config = dict(
    n_kv_head=3,
    head_dim=32,
    d_mlp=256,
    vocab_size=1024,
    rope_fraction=1.0,
    bias='none',
    init='normal',
    init_std_up=0.0322,
    lr=0.00182,
    beta2=0.98,
    weight_decay=0.083,
    decay_fraction=1.0,
    seq_len=1024,
    dataset='wikipedia_en',
)
Each number is 500 + 40 x the weight over its row's rms, rounded and kept within 0 to 999. Layers, rows and columns count from 0. Numbers have three digits each. The size before them is the row's rms in percent of the matrix's.

# layer 5 MLP down (transposed), 256x96, rms 0.0837, rows 233-255, columns 0-47
108:457483465586473479493474510486494454451524547505511492511574476452524469391491530565490490526560488615440467476510510495449539427485531504516465
097:501445474522429445482540528484507450443551572481484492498479468557585429470476539443465455458494500520495534487517503541467547453518436467461486
099:428487528475509554535477552463538538480492505538575478483466396441469541502530521436511485437496518504554552525477437469479557522479480536528520
097:482508430499520466523544582481441381538442495518498492530501461588501435468534596550446531532577496501488481561482493547529483470437504484496485
096:432478484444614486464485453408427483402520534488472517519441534494505509490495491529456440506419518450485506515571531515505517455535524543521459
111:512518531422462485501487460549538465536531517469531496532519494581468504442506418486557479522465505530502523559549438420488441439532502518507514
099:600488454521456459483497554518561503449552547494469512529547526504554497591518471477417446497535488398493494514511550514532566508493448510450452
094:449526527502476545511519442493486355504533496455531458485573501524447502480493472525526493458512513396495552490503470504464464525501460482517449
094:525476533452492501500461493460538472450474511491454508605546497461435478517528492496462524490465536541433478472435468513502488578434475484526494
104:506518566473469545512510477498486483464574489434479480501560498482479546503502503559546575519506524536464461499515501495390525517547495516512490
103:590553492488551505490525527500483539536549533522505510485554477529528509450409484525475422541486452511459428484593505491437480440502474529512565
110:480446506509483515567549529553470536556518459588467437503535448515559435443539490497551460482495598465462443419441459524451501508522561475539605
100:525498522500463421545493522603521461561505484496492485490460510456509532484481465512533579479417458453508559516565507464448477532564531500457461
091:437446496495489498482492433508534480490473476471503474490507491519528459444481579512545441455538438436469480527534510481464478527475469544432419
103:497536542524540544532497468482503520410545539593561453515458489541580487470490486482470552496467480580485535459488468546457458480501443557489586
094:545483495495498486520480489503489477530545526516428515473521484486573528429530490490607512523444526501587528549529494506493560463459524460528475
099:569433489505483553449527425487476460468484466499491521532488561492553479493477458532486501496438541496491494453516545479483411501534468521515557
109:453517440522457509522473541430543509579438465457445416522469535562485477531480496439545530493571475565521518499486548439582501499531485418526481
101:448572580492466465506513474518563503459482486485468472530512418507530450482465481546521531486506441473505439552490512443490543539526447482539538
100:441395478458472462490502449476518493513535487433489435497593493555523493429495504468506465472519499539461469450505502522488430436557439522495566
113:478431527439413518504485511482487531453475567495537541530499471441462491499499454482541437492502532499497525470506517480553523469600546513505452
100:498514523537487453508517419485448495528548547516529461495502520459451504470539519493444466503499495560526524522465463486483511535511556506609510
113:467571488527449481477526494480526457478444471482572467500392542484538559451470543490494519402520553516533546496464494496390526432455459469467554
# layer 5 MLP gate, 256x96, rms 0.0883, rows 234-255, columns 0-47
096:482529461502480482479431516502542530453495445470457528487471447537492464468553526464491475477525447498544485493495425425559440482492412464399492
092:525473535489568502501551517487508425556453421476555486568526534492568563529494533434505514450498515473442553496492487581505497467411532574546486
096:475488492499490548543574552425445485498555477477469459495474493512487531435555473577495626517474503517471517529446563483441453472521491507543465
093:492484485496557431521566528511478475501522503558445422531510537475501468469443497461477552514588481485502498416524495578547491494510543461486452
105:442509506510430436527510507464478461526565425443529442492467495455399492509482507580553531471457513534491540544468496459494570528493447473512574
095:521451541510528466469470544553540500499490485455445481498508497496508518518496475530531452477530458543457525443531479501488535441459464557510518
100:458503545506507541507477531495541489555483510484489513534491378576501482431550457549460501566537518519450467496590552501569493505552476502502505
097:517539446489532502555492496493439525489563512506503473553478480468477478498501486488491483425465587512485523487420508486489577542416507497513459
098:481558479483493462533533512523528431532555527586493525531534432485512523523436460471490469426439579548406513500542518595469489469463520452498480
099:568488531520445538526527498490513548509561563486466518538520505483463508455423496485521532508496588522509578490493495478448475532438511518519387
113:483478512528488524543511542444479523484464422564578473513523503523476474495445453476434453484464519529455522504504487495504510617491458455516494
098:489559528520462564501516516509539466558508566487491512422479494455467523502467491435511558412452447557487526519498447520439430553478551523460499
091:523563496508580488527491508476523506517567495546440463484463524482474546468561552468482579453505532560512565485492491451481495483519479513454519
105:580502512477500535494516476463490469491509507479467508511532493498511539481502486484458521539481452515489579489503481434420453496574538571521495
096:514534431550496457474462525454454418441519485499444515523528525451482498480482551509546549509486510520503575514543474501514527425443517445582439
088:490445475548540570456526457473459476529522425516572445492523480471486531506451484527533524509484472525529496561521453530556474554443441521498506
108:534517518497538538497464502496458533465570467499483464430425485467497572399472482558518546425469498532521519456577509511484459556563553550541473
105:422519513515487451444460555517538466524460485526554417539449448459483476506444486512562486463472421574420509501515443501525537594497561495524458
094:547477519427503444455508454490511552484459525542514530559457504448477583514518569448478548567509479488479456495520474443513493528451502457450465
101:518424487469461537512487485467453482469482549531514414504594446490407539517444404476544455427446513508504455459473522450533487530501441500564434
097:554544580474522475496474495412452507510473526476545446492458432481494503466493442511481535548565566546510469542478506460517562517508461460561420
116:522554510497427406432517448519523570534471465495516464492469460479454479487514558496490396445523549568453554544482551524546532472445456506512517
# layer 5 MLP up, 256x96, rms 0.0883, rows 234-255, columns 0-47
096:507503534467498593480455536497452478551481508557537505510535534512469556480510460495524490457493505485441518464527506529508540586432468488535544
099:470427481422523501436508510508557495499548441471429522437464451497513479514540441543518496559520496532496491481563508478511479436465493551538551
097:465509452494449591479495476477554557470498550596483520486587445534532518470445430516514512525526530521539537562516537445509490489458526523543515
092:527431486439517448501569515589499520478555508499497566520492505517457469563507533504471511554469429505487529551545524521498560532417509513522469
106:499465533470518548519503533526469470518486511510499461455514471513544492490533505331490515470475522463451479513484527569534539445516475476479530
097:496556528578505434511467461494460520525436484484555447471484485464555551462469564446508478496512566515536487552566470554567537528509455540448468
097:578489441456512516515514509510520593506568478474471480541520439479499502542543510412510411476475501480533493476538441537499506458554438520500494
092:518475458520499465507463504480464473523556529462473540474524567412499474493452531581536473557538538467580540535481473529467400459486522515541513
099:427476490496441503453471531502494485468514467547526500518511518453532421547504480539503548485593513518534477526524504448474474509474506501467563
106:544559566415572501529453528492468481495521472468523545494459519511558438537548517486500434456541513461466455482517488453513500583481515523511505
104:493578570481369485520504501489456469477558507545499488471549510492491501492549518547466504481483487517470521578528479520533490547516464505576557
095:548508528456469493518515530518469542405538501498534490519460528508476476491511493464512508525497543524572431413523529410457536486454530559493486
090:581460536474480521479460523528470527455505557521495472524567490497532503514488420473465475521511468535532477483491512533548461508566500468498521
100:531492487464487477472441444485604462502512512476455606509576496474459493493505549508542441511500563512532473494482530488548507507515443431447493
092:474525527519510548469524498442483455550448526540463518541491530513513460474526545534564530487514512529526511556466649444515467448493496558496466
094:424516480485435487476443478514506527449562562548503448439591485546523531457500485462477488550457513439504452503453487490570475539475523453444475
108:501458455495470481465490513413531460510490497429535547531488464591544500554537440504477444608467465512448477477553544510488430484502437582553478
109:458560603534485546519469467512481519434496510490474419511489536485489477526440462478493509434414424504505569565498526441465474596452463485488523
100:465554509577439520490508530499463425445463558450472525529468526481514510546524514466444539424442490516544558530521451504501441526503480556464535
112:536520506525474492577434451512482510509528520500499492479451442539536538487477563499535481471501548546470556513504551506573500502510501517493496
096:528574561539498513585567495515536513504528456548508419543547525508481552519537469473517485462519557443507393489512463536569428469510480479441497
110:440515516484507521611482512526455435484417459420483506497454480529450396496471504501512451439504472530494476499540527545467450511445502506448512